{
  "num_hidden_layers": 13,
  "hidden_size": 224,
  "num_attention_heads": 4,
  "num_key_value_heads": 2,
  "head_dim": 64,
  "intermediate_size": 768,
  "vocab_size": 2048,
  "hidden_act": "swiglu",
  "norm": "rmsnorm",
  "norm_place": "pre",
  "norm_eps": 1e-05,
  "positions": "rope",
  "rope_theta": 10000.0,
  "rope_fraction": 1.0,
  "qk_norm": false,
  "attn_scale": 0.125,
  "bias": "none",
  "tie_word_embeddings": false,
  "parallel_block": false,
  "init": "normal",
  "init_std_qkv": 0.025,
  "init_std_o": 0.0,
  "init_std_up": 0.025,
  "init_std_down": 0.0,
  "optimizer": "muon_variant",
  "learning_rate": 0.00246,
  "lr_mult_o": 3.0,
  "beta1": 0.9,
  "lr_head": 0.00933,
  "max_grad_norm": 1.0,
  "warmup_steps": 200,
  "schedule": "wsd",
  "decay_fraction": 0.743,
  "decay_shape": "square",
  "final_lr_fraction": 0.05,
  "batch_tokens": 131072,
  "max_seq_len": 1024,
  "doc_mask": false,
  "train_tokens": 662600000,
  "max_steps": 5056,
  "dataset": "wikipedia_en"
}
Each number is 128 + 32 x the weight over its row's rms, rounded and kept within 0 to 255. Layers, rows and columns count from 0. Numbers have three digits each. The size before them is the row's rms in percent of the matrix's.

# layer 8 MLP down (transposed), 768x224, rms 0.0734, rows 627-636, columns 0-223
109:154153087125174126167172101137130131166150152104155128148083128133149110160122132132097108157155143114106116093121060134151200109174169097123162153081139102146153150060068132125142147100094120110123122106141183128099151126101102113140067130152134127049114140099085161064199194165157116074160148155169115107196177127123135106165162063102131149087114122081097102120162108103119131128166178184124127099151118119115085145158128109125132155131129163129101154127122177104090114103160117180121160097146046121149107192125120179093166161140173114140146141189117144128108139122095156099106165116086178106177122223130162161124093130103136145141165055165089154103057108065068103141080
096:152145115096138108143073157193116121104117132092197161141150140164088161125102172121116087075067150135167144097174123105142151078139112148142109173107125116128114118195112109085083106178101111157141088066166158078152183116173098142128084125160069181127114115118093179145139112168086137123168174116110149107162151069116117078144088079146142136123148134137075112115092122108142152087110079075182141039139119202119129150131115153121146109128139112081134069119101140092105069142119097111122144188091134177102126131128152148136093173153149132120130144149127206163109135182101147129074135118103089048079163096144177138157185174156131112136105142210118130116137182147149105067145
097:132076166138093152118134143173161191057157143125136106143140091145120096094127159090065132106115113152143091135123156148138157160084132159111107090093051121091140184174121185158158143126111152174068175162193131103153144133092132069137137125098099112162145146104166150119085161126151139182038129147122171126073117098129164170081144130115153175124135173132118076093124131142148066162107127108112173105031119151105112150101155128126093112070139116137107099067098125078099139119072116104134153151159073122143150109119110112099141085117083165083200147117072133149145154140105114087191120102191156142132187196121143066139147090111139116153144171087158069095150144108125149148128
102:149153138174202110133090135204139108133141125129126155080112104147159137086093049222152114056109146099188129180146120092158156171125118141090125162102150144145116114128125145147126183095079109107140102161107107068149166094137163115111144181136108123128092169113116095115138174136161099180136107157115102119138158206100095164156107094114162109191143154107126147101128179117129130121095101185166161123166139136083078135154142099115170040143144136144095097126148099173138113201127120122122124141132138125122113174089140127108096096150190216147062107122119163147101160144040095138138145172183164125135135162130175139214150135099174164091131130152086141118106134178147105150100
097:103081102125157104108035154148092135062184071150144150111177127127122155126133139170111219148134131099128148163151192111192134091133081093130129109137114156104118154134126111185084228126128162168108165153061125124173156082143125121098131113140134094141140115131141118166116065123139111157094184094093159065126174167171133155156096147130095089103149160085105089164154174153147122126075166120151094119061158185048102158153128089094146112067147098107125152127132170160108181130143120104100083164104136176125117164108124112103107146157125137101100126185116145043110142146162142089129168115140121107108127119163133170120144106123156098099097133151105136215132091163142172177116
100:138097143155106152152180117130121151133085126183097160049123125113139158085170084137147162186132077161144096110146146164124136103088086123148191157096138120077130110105171096087081093105092116034131128136124074127079075111110136135160173166083115127144169115079087139145150118118132092150161126157135181173122106165055155147085098108114156152145157160098151087140126065107061151162139122186108190104166109131063101140088173132164124143163138127156167157082116112111086110068114191120144095135076087190102164132162122151153168095115176173119091162091142065142111073143112098128140162129166100095159122113137153125165103167145096113098125106071105103067162129113166118097122
107:157157113164116129155167131039099132155081174124118118123129136125120180146139192110075129118086109103111091100071155118112155156155103070178157156092108143123128116138128143160143143187184134093168130151126134160130131148046117129102150128095133094139180161161158078141113152150093132110147080104106139110146141132113180170104096158136060120158108129161161199146116113097169125206140152164136116133162114214112134124093165067142185169125074109159076116075096093083088084099134095114098174143142084072081144152168056108131109183141203198109126168148137166153135122165139129143110144181125116127175138102133054119184138130175120145144109102108156098100146128152174161127122
100:136157130151124167177062124088121085099169171117122106066080130121111142063112131147123143149096092180118164097141214099126114114150162138162162149154113126113106123183167138095180152123118110129086118162111156142168124127084116095060099169166148087131126126117122114154134126070144126188142095105113117140125153179181114131132122068104137061096070102138110138114144100134159089148095097138146177118159136195083098107111092146082077138110141129141104146153072059076185097178159088147133156134110156109156078133151187164086135132094168087093158144121174121181123057145146114161172104113089132167141142120147061164130193109124128139163164120167103192103045158151087110138158
101:144151129126150145131088058082107085147079183124111137152152126080179086104069170065109079130148110175127097101103119120104054116168155048175160116134127157199114117107129192121138073128135087172164155155113102161113153108090161148136146061120095147184114108185118126111105118098141105097127092129142095120157104183102165159145143154145137158175111108084154110139120081124114126041125103132138119139135145139113131046107191143168081122144138136165084114189158165148144123123107094150086080115144116109164149136149154118105178127103093070148171117107132145107128100112118208150098163129144165167131135030090088131145085153102098148179158131067121166103129094148131154085100
110:122132150119162087186007163140068160122167072123150137156095145117149122133056087178102152190093124110052094180134138064184064130093146144137139111142154109167102110132126095091158107077095110078065159199120100129098106136141127118105125123067114145068166165147160129154064149158131166123202089122131140048120118092172175160124080134117113122124145098135105138131144086081055089122105120128153162165080103164117097172113127149136121129130154122153104196135170154190121117148125142111131136167161115119052108102087205107092105063149137165129109170126123126114125106139159116154109146126135165123140141120123154126120056130106144133081131148138147110162125133139115101147135
# layer 8 MLP gate, 768x224, rms 0.0748, rows 628-637, columns 0-223
102:105131150149094177116215101127147154168142134083104124153185127162153125124121175133120138105175088127117081160124147160144146171109169168101171113150138158183104152065159096167097119170145090128110108171181147139182145186145130127148139104192094154102158108142094178125134103167138107086147129124172162068113120114148124109163139117139134098084088128139210161139120208229136126130157124154093132149127116103162163178160115155132108131142198162095138064068120139139087082079133096063185079139154102157151173136179190097127111130115136153128140121150130068173145094108115148145172120126103112178082116106086125128124133090126102119138126198172168091138110109068163136072145
107:099105127149168083118117159116125147132134135070122131106124172141135069207120105166071163100116092174132055127070132102173135131120151106154139105175106158092080143080116158139119159156107152151130138211173190136093099100091111128093112107150148125141139163193091173060093170091120144114103109148104136117127120113145103136114147148103179101136104094135081100074162163126094092063091120153158138158118146165048125194104120173082173080114135072116156086142132138115141100200094118109101118096131120101190117172147127116123151181138089121092129151104074176152070152143061193129108092132154164095116153123127181174084136073106138151124122160186162108165135114154090144160152
102:234112183147152101152101129132168147157164159089120151144103142065122150103156091151175098151107148113155151125107080129111096146184155113095132153115083139208106166166069137122159162101044182107121150168102166122171074203127190132141109153146161091094140096122138148115109030121144136113105092102163140108130144107111147121129163112164143138143139196090155143088117187102131070196155052136158182135142089158064072170150139144142100113109138140136127122115130156152151164155116143150168138173119160090131133155140149137148129184156177073129071074113096138132147115101066139156132149108134127150167142148107111172122150144159142120123161081137108123189063180090131117118140
094:058124158102089170158147159141126141100123107149055164152149220149158096188188116108121106134115106155071108102155125116134143156116127115131090106132170140184103113100107105116149108152119126101117131146101147124115098081130142102159112059045129154139141147092138119108162085126133080113108143122154168149118094162143154154099146164062109144074104185133209164088113119116117151062102090086127142190099171137137181145124131149103154116091075132156076139136101200131107130212114208093125102110117141127164131116143099188075164084141109114160138129119141136106092166133117091137102104140072078171099142152090181109159118130121176155228140129079089139149136107095062144118142
110:137150112126237111084146072133164142133117146162145122171176150144131116081129155123172078186097075153117172179110107087209109140107136111141103115135184162156142082146075127139123092172132122050110116105124154142089128100079148149114123115089104094110124097158171111176108128154133105150093179100169104013101124103116120141165113150121135153089103075163106121130131175121120122117133175092132092119105088095146121119109177077112098145130146161156109116087124092127111133116125167077160148075111181139157165092151159171147178178132075124065121182138143151169095121120155097169113199137109128239120079099136154164127107100133127143094143122157128121135118124185179133171120
098:206156173133153072197158105077145124157149094063180170118148177129127162164127143142117137170117191097077100175050166099137147142142114113185128117131154184178178072101091136118090066100146160164193127109124138119096150103106153200159133094144128162105112108141115143168142131153142115155128109155143092134125137133121112173154100151119156147111083163109175147142143133060178183098141156130142147116105184165137106143118131119096140185126049161125157115086103097054135150173113101066133083156147154101110140091179141129151125163131159152140121186140108121103059113114132104059087162132145078109120070118132111140121075071171114120147155120076143136151163121118123094143192
104:157087120169108134142075127086129101110111155112085088138169183097073080098104154088140124098184085165150162116095135171112113229142132147168114173098171139161168142146139156172129097157126088149100130099145145174146138101071131129145088179125078140158135115132081145152137140101205112112123107128108134127184132175156121113045154127130133164139185087084104154070113156155102105156127147144135150103116111124164145167121133107087158090141147144116156136083079122154089102114129109129145083098127148158195109114118105133164083090179169092090066103117168110182121125105077182208140165160156149085126125088104128152092152103175157131193141086106152156070178141214119100128108
098:119108118110156112085087095139086152122090063098106149138084150091119157089171145182121148143116165114198100129065091098109101177055042116129079134154154203101087142071200075128135128148143066128119154113158151129103119146142107118187196139122114072065153139162140159122176143103108194101103110088137115155119136120143075147122149145140115101116156148162125126129159146152128105113106115135100121138190111145139152120107163068087101174096105137112151065141105079125147122117112205167089098121080152071138112159128119223107087114100135083101099110145140105144108147184118169128119121138116179173110142100135128126045139107092087096113145130127112145077187120193104134128119
101:101135153142141113086080073128150079100121148143133166141178124119125200077169177064165131091130070101135133155131116107094133126144074001114134161127140113151131105105166104107047169102186120119125142135217123150162154170138094100135105114136161120120122119110098107163155132132213060126149137177088135187160152104110115135085123145129148117106117125101068089121147158131150096139175125149138071156102099087126141132109122134141126166087086130075112081089151089117199110137124086111057119087107094106138163143119078146107156184184135101149132133105120183088102087141150138159065105165147169138142124112098120171138072131173141103186092100089100112109099083112157099109116
101:119163071148155120057102093113138120098105181136136110109122173141162088097119114154097180068162169116068123099177112178141118070126137116079120185168075184121141134161160119139150065111162141104101134117141118215092124124130115107143178141120121090152154128113146198128147130155156174128081103170105151100132143176078108094170138104121146127132173029124092133110107106138133112147193143119082115140138205133130127169150067137114154146120075120094101057156102138143148152121166170152145159104109129148094087068123147071091150066071098117111121147095115110094063155088154171168140100074152119149136106135155173095163148092151080128160133135145134180090096143123073150087100
# layer 8 MLP up, 768x224, rms 0.0786, rows 628-636, columns 0-223
097:163110073150086097131116117095144111124155105155101125119053125193107126091110158128112155097166118121174138079064165119173126188187142094196121067078125084117070109113119151095130155135132107150182236120139096137121173135072108145111161100143171118155084129153172160097232150109090100129098100152130144188138114132133095129140125114096118141163150125177066110110128091094081140146131117164203133197151111120112084115186116114125122162107137133109101157110148129198159160122144163139119102125218156132137108069096198136106137100106091129134137114134169127119173176124176135151156127111118092126179153153144130141109200150113192136137138096150137134150151075148139150138095
104:170103114135146093189174070097135122187075148063146134108141242140132176132121141089117146169184146101071126143109172133124085117088072134178102120151118079100128107101141064134103120137091130108149131139131124129140140126168156105187114126129099129115159104146111148141096136136118138138124120125143087158110145165103211190157110119066106110141091166155121164192213101155158180104090096160167130119147104094121152120141090122130106140154123141100056126123118169100130173105135115098132118089090128127141141128110149116103166141127157139104095060139082211106157093127105138111108159150162119103101164154087101134153183153134125128076149028158133170042100163133192111104083
103:108127130095164156177121094120155118111118119156124128131132128148106065165060132137122119190097083103072078062081160112114125105143123115146150156127120103098138083139144190080176132187168088082105118099139061118172137157151139099128137127095149187093124130113130161071115071146157144078080124103113104180126122124097130160130114077149093140164123110172155105206165100157121173098118168094162155141099090113100162094099113189072146194132174170113121135151180104148075077158125148090159079106110098135104071180120107115127127136163124090109123162224074137177136089158161133134147126145115080132121141161121146105189158076128065122168146138103208094133116087164118120138121
093:056144105068206076090175130131152112191101082185094137104095111149168122148112148126080159131113195130114141118119129143212154109117143117188147173142188159080120160135157111133111142122094149098173134149134140112133158114084126165097128162159129094152130169164111106152111147153117126139167167114161122151141118131126125095100172154084093131126102085105099124126060099172186088093109085145090163120149112110172121140135123143117105129142125112092163081134137169176125133182161137178060109167111165102165140099122124175122136060106127112189135173154031116132094129087169187171091156081119108115118138073098110103149138042149089140102146170148106094138161164079173134186101
107:154173125126212154092150147145122078093147143122162093120080161096114143107088157167186097143126127116166100141170169159143183110126137109152150133143209117135143216089210103102120128149135186151095125144126089169081139112125089120139134176085088153154137092131157138173145136139112152139175134138112157094136067127131228140117139131159148102154218145168143130121185160161108134120145100112133138069094060115131126131080144122123119189109129076101058156095102077126130090073133115080128141102209154161163088130130164149102107129143145122088172125114140121150137090169085101181150144164095141138066149125158200155143133144114082087152134120115117109123112115052166118149162
097:115165182103135089109197114115157144077179085078137058114114102093084182128206114165117116091129171159086169146080081123145095143115105111153166155097139106192188115101095113108101167127082152166146141081141133073168110163119148151098119137135134134089149137129131115135116146155193103084114115162055147106155132123101067141114198151159149167104194113112114119159103118130129125140118107177178132088061125130092094160089165155101150089148135149115166116116056161060180102125102138101131108191046136090147153087186112146100088134127124147109112123125162109196123117110118156115149123137171103108074140112152120145116137090085100125151168123038137132174126090118161128138179
109:148159102118168165127101104138131149153161132075095119109206121141097044058159120095118138157146076133081139112150157061142193199080132165094145100147168139119181121099102122126182121131137085097102111101126127092205072139123111116153123152114125147124129101147087134124153195122112070119136140158195134095184084183117191160130169140137143134044151133138162185091134100112099124159093146131143151147158093172095090167106119137168093124104105161101140121045129112190104066122167122099102097137179057163118173086095117110140127140168162097140154128123107073181142153118163202153131141146142131116134177130106141106190117127112119103129125144104148167122132132194122128119073
104:124114082142108098162106164151104098153144130105186157114138131127170099135109106109155167126105086125103118142107097134147115128103137097155172103179112108115124066155111153098134131134137176123171108085135159133154125148141105150177143148144161121122188173146142114129101152089145168069117141109171091102105097086120169140115089179118201137185096195076107161074129163089146127161137102208174118136100201104091118170100111153083193110173104145122207113113150067105097102127085088098070121085145126108164092133150129114137085159116126169118113101141131084144087096109103103112168255110205175152131105128110126164113118095111198182176101139099120161141093076154107142100122
103:060159087110113110114142146103099116151158169171153140159176134208073111124114164127140119120158120143129091116121072059172156150083162141099137181113144139143063123140112167141171108173199120119035120160181118168131150099112069192130153169178122103141092156163094136114160114108107144102097099128084070087102120084099173173101130178129116073196135138178127133107131110137153147118106163156137109072104157116179117126142152111195094065095121101137130142122122108102105146108108143124114098163156092173165081171071088146114197102161071181156175150150121135170201168127127145107115145111121145091131057104156096124167157133147101123130150116112083146167131174124161141154148